Weights of a small transformer language model.
Architecture: RMSNorm before each block, rotary positions, no biases in attention or MLP, untied embeddings.
Training: 146M tokens, 4444 steps.
Each number is 50 + 15 x the weight over its row's rms, rounded and kept within 0 to 99. Layers, rows and columns count from 0. The size before them is the row's rms in percent of the matrix's.

# gate: layer 5 MLP gate, 512x192, rms 0.0808, rows 335-340, columns 0-191
# up: layer 5 MLP up, 512x192, rms 0.0781, rows 335-340, columns 0-191
# down: layer 5 MLP down (transposed), 512x192, rms 0.0767, rows 335-339, columns 0-191
gate335 096:26 46 82 52 58 58 38 37 61 50 44 43 54 44 35 57 55 31 43 31 40 66 16 18 64 54 43 67 42 39 00 57 69 29 74 37 28 44 62 35 25 56 51 54 51 63 29 49 41 45 57 30 63 63 51 34 67 59 53 63 61 30 64 25 38 67 59 74 53 44 66 38 60 36 58 33 74 41 51 32 67 52 51 52 61 61 45 47 36 42 62 53 55 28 56 34 34 74 40 69 34 46 57 34 26 48 74 00 56 51 31 36 34 43 64 58 54 22 90 32 42 56 48 50 40 45 48 46 46 65 73 61 43 45 47 77 60 42 59 63 54 70 49 46 70 78 64 47 44 60 62 66 43 47 87 57 52 28 66 58 54 65 41 50 31 69 55 53 32 40 47 57 61 34 52 64 38 58 27 67 34 60 48 61 48 35 44 64 30 44 75 41
up335 100:40 66 50 60 57 36 51 28 35 46 56 71 40 68 84 59 60 40 55 40 69 24 59 85 34 57 70 62 47 74 63 49 54 81 28 33 51 46 60 45 44 23 59 50 52 17 62 60 32 57 64 37 66 72 49 29 58 27 63 45 44 92 53 60 55 38 36 48 31 74 45 45 46 64 50 52 42 43 35 48 63 72 73 46 56 32 28 59 79 55 50 50 52 51 48 52 55 27 63 42 45 62 59 66 56 48 55 70 49 57 50 49 48 26 25 55 45 62 51 58 30 60 42 48 46 73 52 51 19 43 64 70 36 57 82 60 56 53 23 65 55 41 61 42 67 31 76 44 67 22 61 40 37 26 39 33 54 75 52 43 63 41 32 57 66 44 46 36 60 59 58 72 56 69 54 39 60 43 73 00 83 31 52 58 51 34 58 41 49 46 37 50
down335 102:52 49 65 53 78 32 51 47 38 60 38 85 65 69 52 46 76 49 40 40 47 37 11 43 67 37 47 49 41 62 44 37 73 76 37 07 52 39 54 53 33 22 58 48 53 31 60 65 43 92 48 36 34 63 35 35 62 39 27 82 53 30 44 66 46 46 40 21 62 49 38 71 46 44 67 34 65 49 43 36 32 61 32 62 49 36 41 49 69 58 56 66 60 41 80 48 39 32 44 48 43 44 52 72 44 52 69 37 40 69 32 24 35 44 63 64 44 27 82 41 28 64 66 61 47 70 56 51 62 57 74 75 37 37 56 45 49 54 37 49 71 60 69 41 63 82 58 31 50 48 45 60 48 17 41 52 44 37 50 53 52 61 21 36 42 56 59 21 47 37 48 45 34 36 51 44 32 29 67 70 48 41 40 54 62 40 76 35 66 78 57 44
gate336 092:27 64 40 74 41 47 34 35 29 38 74 68 41 70 26 45 60 44 41 61 56 76 62 16 39 56 43 58 51 45 73 46 38 28 16 32 46 41 60 68 53 40 25 93 52 49 41 34 37 66 59 63 69 53 42 50 53 58 52 43 35 49 74 40 50 66 39 52 65 56 27 43 54 22 56 42 45 53 35 54 75 78 68 65 44 53 53 66 46 59 58 54 57 43 53 65 39 44 68 37 76 66 52 57 46 30 50 42 46 38 49 33 78 32 56 29 52 57 68 51 61 12 36 31 41 61 58 44 46 61 48 73 93 44 69 75 57 50 21 29 44 72 48 58 65 47 46 36 48 63 31 98 55 35 37 53 41 59 71 35 37 20 41 63 56 41 56 39 40 27 80 43 58 52 31 35 51 47 70 31 68 52 47 53 53 63 43 30 37 42 42 39
up336 100:41 53 73 56 41 44 52 56 49 59 72 63 71 43 52 55 50 60 47 29 44 71 61 51 22 64 54 43 42 69 65 51 54 56 46 35 23 49 42 32 55 55 64 39 37 66 43 67 59 44 54 64 54 58 30 47 58 50 77 66 40 53 46 68 37 55 38 49 55 32 64 23 55 75 79 51 79 71 73 41 29 53 42 62 67 56 44 24 61 51 34 55 70 57 72 52 49 35 45 56 72 57 28 41 58 45 20 44 29 42 49 74 83 45 79 44 66 40 66 60 79 76 08 38 66 37 57 77 70 51 55 40 33 46 49 27 72 56 77 65 62 57 56 31 58 56 50 54 66 72 59 58 43 26 39 46 52 50 61 62 06 74 73 54 57 30 73 38 54 60 64 46 42 57 62 30 63 47 46 77 65 52 67 44 15 40 34 25 43 60 38 39
down336 101:35 49 46 14 42 35 25 43 60 78 47 41 63 45 70 57 44 57 52 19 76 59 53 43 73 36 41 57 43 33 68 33 60 48 31 37 59 39 29 58 39 33 68 66 43 41 34 55 75 37 60 22 50 85 66 38 38 62 49 46 55 54 47 27 70 21 43 49 42 48 50 41 76 46 43 76 67 30 78 47 54 60 30 44 63 27 56 56 28 64 36 61 67 51 52 53 52 36 35 37 45 53 59 50 46 48 77 78 54 71 37 36 35 53 62 56 66 80 65 58 40 13 40 46 63 41 62 66 45 58 42 44 37 48 59 48 20 56 33 34 65 66 45 30 57 87 43 82 60 40 75 37 51 30 64 42 54 41 55 24 58 42 71 78 45 67 39 46 50 59 56 40 39 33 52 46 48 21 63 41 23 59 33 49 38 42 35 79 67 43 50 66
gate337 097:24 67 72 46 25 36 21 49 53 57 60 68 42 63 66 58 56 43 42 31 41 65 64 40 30 58 36 70 82 61 66 29 71 40 76 41 49 52 66 62 52 58 39 50 49 54 44 64 35 53 14 29 22 42 36 66 41 80 64 54 53 38 40 40 77 27 38 61 41 62 36 58 53 63 27 41 73 54 62 44 71 54 87 44 43 62 44 40 49 58 42 42 38 46 43 40 59 71 30 54 39 62 48 29 40 76 63 39 40 44 46 50 68 59 50 49 36 41 56 31 66 60 72 58 37 44 89 58 61 30 53 60 47 48 50 42 50 37 31 71 42 28 46 50 34 40 70 43 31 77 76 50 49 44 54 34 56 36 36 56 31 26 41 61 38 43 79 57 46 37 43 57 63 23 24 36 42 58 76 20 32 42 64 44 13 14 44 63 54 53 50 56
up337 096:62 71 37 39 46 67 68 50 35 42 50 50 16 48 11 58 60 39 50 55 23 18 54 36 52 45 59 90 54 55 58 59 72 46 64 47 43 46 65 46 43 62 18 48 59 54 56 54 67 36 60 76 69 40 47 35 32 58 42 46 30 36 37 64 64 51 65 28 46 64 41 49 55 17 51 75 62 33 16 43 74 24 44 43 83 51 42 65 53 40 60 43 45 68 37 36 46 36 57 46 58 69 62 45 31 48 51 64 38 56 51 42 58 45 72 68 23 57 34 70 16 57 68 50 50 65 69 19 60 61 56 63 40 51 46 52 36 53 47 66 39 55 50 33 61 33 77 49 34 58 46 30 55 35 51 50 54 34 30 34 54 38 57 31 44 40 66 34 56 21 70 64 75 68 73 71 65 51 34 53 80 63 66 35 75 76 33 34 44 64 35 47
down337 098:62 60 39 41 90 47 25 64 69 68 52 26 32 44 48 53 03 44 44 49 44 52 24 52 34 57 63 71 50 54 35 53 66 52 44 49 51 52 34 53 71 28 45 37 49 86 57 38 48 28 48 58 47 48 37 48 69 40 94 56 54 40 55 47 53 50 63 55 57 42 41 44 68 47 58 46 60 51 27 60 51 53 21 19 44 43 60 23 48 44 08 48 41 37 57 34 58 32 50 68 43 40 55 37 63 39 40 71 62 54 23 63 73 71 64 67 58 57 42 70 41 59 37 22 42 25 46 56 22 69 59 56 38 31 33 59 44 49 75 25 47 46 54 56 47 55 32 33 27 42 17 43 48 20 67 46 49 39 73 74 39 46 52 68 57 32 60 26 37 79 59 52 27 37 59 51 66 53 35 53 69 43 68 71 69 41 58 43 36 58 32 52
gate338 091:30 40 52 51 38 63 51 43 53 56 59 48 48 47 44 40 59 58 47 18 65 83 49 53 66 36 44 79 55 31 57 43 74 20 69 42 85 62 39 67 34 23 58 66 47 41 35 59 54 70 49 39 35 60 52 38 62 54 76 49 56 60 53 56 48 51 56 48 51 58 54 30 36 41 51 47 53 52 45 33 50 26 69 70 38 24 21 15 58 15 51 47 38 47 64 41 39 50 51 69 37 49 64 44 60 43 33 24 46 69 39 49 59 30 39 38 49 62 36 58 26 58 45 21 43 44 75 42 38 36 81 29 67 38 51 47 39 78 71 76 33 80 57 18 56 46 66 41 37 72 64 61 49 52 49 41 19 41 85 42 44 63 13 59 36 45 67 49 28 72 64 56 59 58 58 56 37 54 52 51 50 51 46 62 28 29 50 54 37 43 93 46
up338 092:23 47 26 22 42 52 39 51 37 44 24 41 33 81 48 56 59 55 42 38 42 48 50 65 41 53 57 46 47 67 52 75 41 32 44 59 46 28 38 87 49 56 67 61 52 44 34 71 53 44 47 61 55 27 51 47 25 55 10 39 66 49 49 60 45 40 49 50 77 19 67 36 54 67 59 54 45 24 59 57 24 46 63 16 53 42 53 45 35 50 53 43 41 56 55 70 70 55 49 68 32 44 39 74 34 26 38 40 69 62 61 70 51 90 75 40 40 80 12 42 37 60 50 68 33 48 38 65 75 34 58 57 57 24 25 32 53 63 75 49 55 50 21 66 45 57 33 60 42 61 51 46 41 50 58 45 58 83 44 80 60 40 43 41 73 35 29 52 51 51 61 76 33 63 48 53 44 61 63 33 39 70 26 64 52 25 54 58 29 61 49 48
down338 096:47 66 27 43 52 51 60 47 45 42 52 71 34 62 58 70 79 32 40 73 52 09 41 55 12 34 49 37 60 64 59 61 45 51 41 37 45 16 62 52 65 75 53 44 52 34 53 56 26 35 49 57 38 17 62 50 43 51 66 46 41 42 52 38 57 41 66 32 46 59 60 77 47 53 53 61 35 42 35 55 38 49 21 16 47 56 56 58 38 62 67 39 29 62 24 47 70 54 43 21 87 45 34 56 12 61 33 53 55 37 54 40 52 73 35 67 61 60 38 55 59 27 48 40 18 51 49 45 67 43 19 65 63 64 85 43 51 36 48 40 50 56 67 99 65 38 36 53 52 31 33 22 50 50 57 47 61 68 59 43 32 56 49 58 49 54 43 38 52 36 46 57 67 49 53 54 58 62 42 55 43 64 42 71 63 28 58 64 62 56 47 72
gate339 099:29 61 57 52 54 60 13 65 32 61 60 58 59 57 51 31 85 52 80 39 56 23 44 47 27 50 61 35 47 67 34 20 23 29 52 31 49 67 68 47 33 29 26 48 40 59 36 67 45 41 58 51 49 62 61 52 53 30 44 60 47 46 20 53 56 59 60 58 31 53 60 47 33 42 58 48 54 23 38 59 39 75 45 69 49 59 20 49 59 40 56 49 67 45 44 29 28 61 80 66 56 50 28 65 48 44 45 49 82 44 31 34 72 56 57 37 61 41 40 50 63 85 54 63 36 12 51 47 58 67 64 86 66 54 39 50 58 66 50 65 58 49 45 20 73 38 49 55 66 39 42 33 45 58 24 50 57 39 64 55 34 65 34 14 57 50 41 53 47 51 41 68 57 50 64 74 62 50 74 67 34 73 48 75 59 22 47 66 66 70 53 71
up339 100:59 48 63 66 49 75 48 30 16 80 56 34 60 63 66 42 64 56 57 32 88 43 83 57 34 35 70 42 51 31 61 43 54 46 47 33 71 33 42 78 41 78 74 55 66 55 37 81 06 51 72 43 46 58 66 59 81 41 31 64 59 46 53 15 30 42 64 47 63 42 68 52 51 37 57 52 79 53 32 54 61 45 56 75 50 45 56 55 52 48 72 76 53 48 46 20 58 45 55 49 86 33 51 49 70 58 51 47 65 66 52 38 87 33 63 44 61 39 38 59 34 66 60 23 46 45 50 63 34 63 54 38 46 93 49 48 59 54 65 63 58 40 35 43 54 28 82 37 57 54 56 64 51 58 64 29 25 50 52 35 58 40 58 28 79 50 62 44 42 53 41 52 43 63 51 51 46 35 53 44 68 61 66 59 50 39 40 49 40 52 82 50
down339 098:31 48 00 73 51 44 60 49 63 47 44 61 56 33 60 46 19 56 48 60 61 69 50 48 83 54 66 48 58 46 69 49 66 52 18 48 72 54 46 58 49 52 60 47 48 69 47 24 50 52 37 44 44 61 21 45 46 66 36 57 29 62 40 53 66 37 36 40 53 48 64 70 62 50 34 57 24 38 58 51 36 39 69 40 45 60 79 58 44 23 63 25 72 37 59 62 44 71 65 26 56 32 47 42 15 24 29 58 54 60 33 77 52 58 48 76 43 57 44 56 53 44 59 39 62 25 51 61 48 60 50 72 46 58 68 43 57 28 42 56 46 42 37 68 50 41 39 47 56 49 52 49 41 40 59 85 87 90 58 51 56 55 44 44 38 31 77 42 30 52 42 88 28 50 38 80 75 27 55 58 21 53 62 52 41 35 47 44 66 54 56 55
gate340 097:57 48 50 78 04 33 71 25 34 40 47 57 41 76 53 43 45 81 37 68 38 47 42 38 34 57 53 75 55 13 46 16 51 54 58 48 35 28 55 69 18 37 52 58 52 51 75 64 37 35 76 38 51 44 63 46 70 37 39 82 11 46 67 34 55 33 22 66 43 61 54 47 47 62 30 36 73 62 39 42 27 39 69 50 73 59 38 55 56 72 38 54 45 51 66 53 47 48 63 57 39 45 60 23 58 34 34 33 51 54 46 60 57 36 52 60 42 42 46 40 32 65 56 52 36 27 58 59 45 54 50 18 50 41 44 77 61 55 49 45 60 77 39 66 48 72 54 30 37 52 88 56 55 51 82 55 38 35 29 54 40 58 55 57 46 61 59 47 28 63 87 63 58 64 34 24 29 33 48 24 64 59 55 56 47 55 42 54 38 42 42 50
up340 098:70 64 54 54 38 39 56 08 40 66 63 34 50 51 44 66 53 78 64 56 55 54 47 46 52 59 37 57 59 61 30 23 50 53 46 51 45 36 36 69 36 34 42 53 51 40 60 44 65 36 69 70 52 67 37 33 32 52 42 37 45 53 64 54 36 50 55 58 40 38 84 56 43 30 67 53 50 27 74 47 47 44 52 66 48 49 33 52 18 46 24 57 52 62 71 31 76 66 92 44 51 44 52 51 37 72 53 69 28 63 34 66 66 08 37 65 40 49 20 60 54 36 72 59 50 57 36 68 76 38 59 70 67 52 49 33 63 60 63 68 70 70 36 47 60 35 25 47 85 42 50 42 65 76 35 61 32 26 38 50 68 48 92 64 52 59 43 70 49 57 48 58 65 59 50 63 55 59 34 71 66 50 45 60 29 49 32 53 85 69 44 32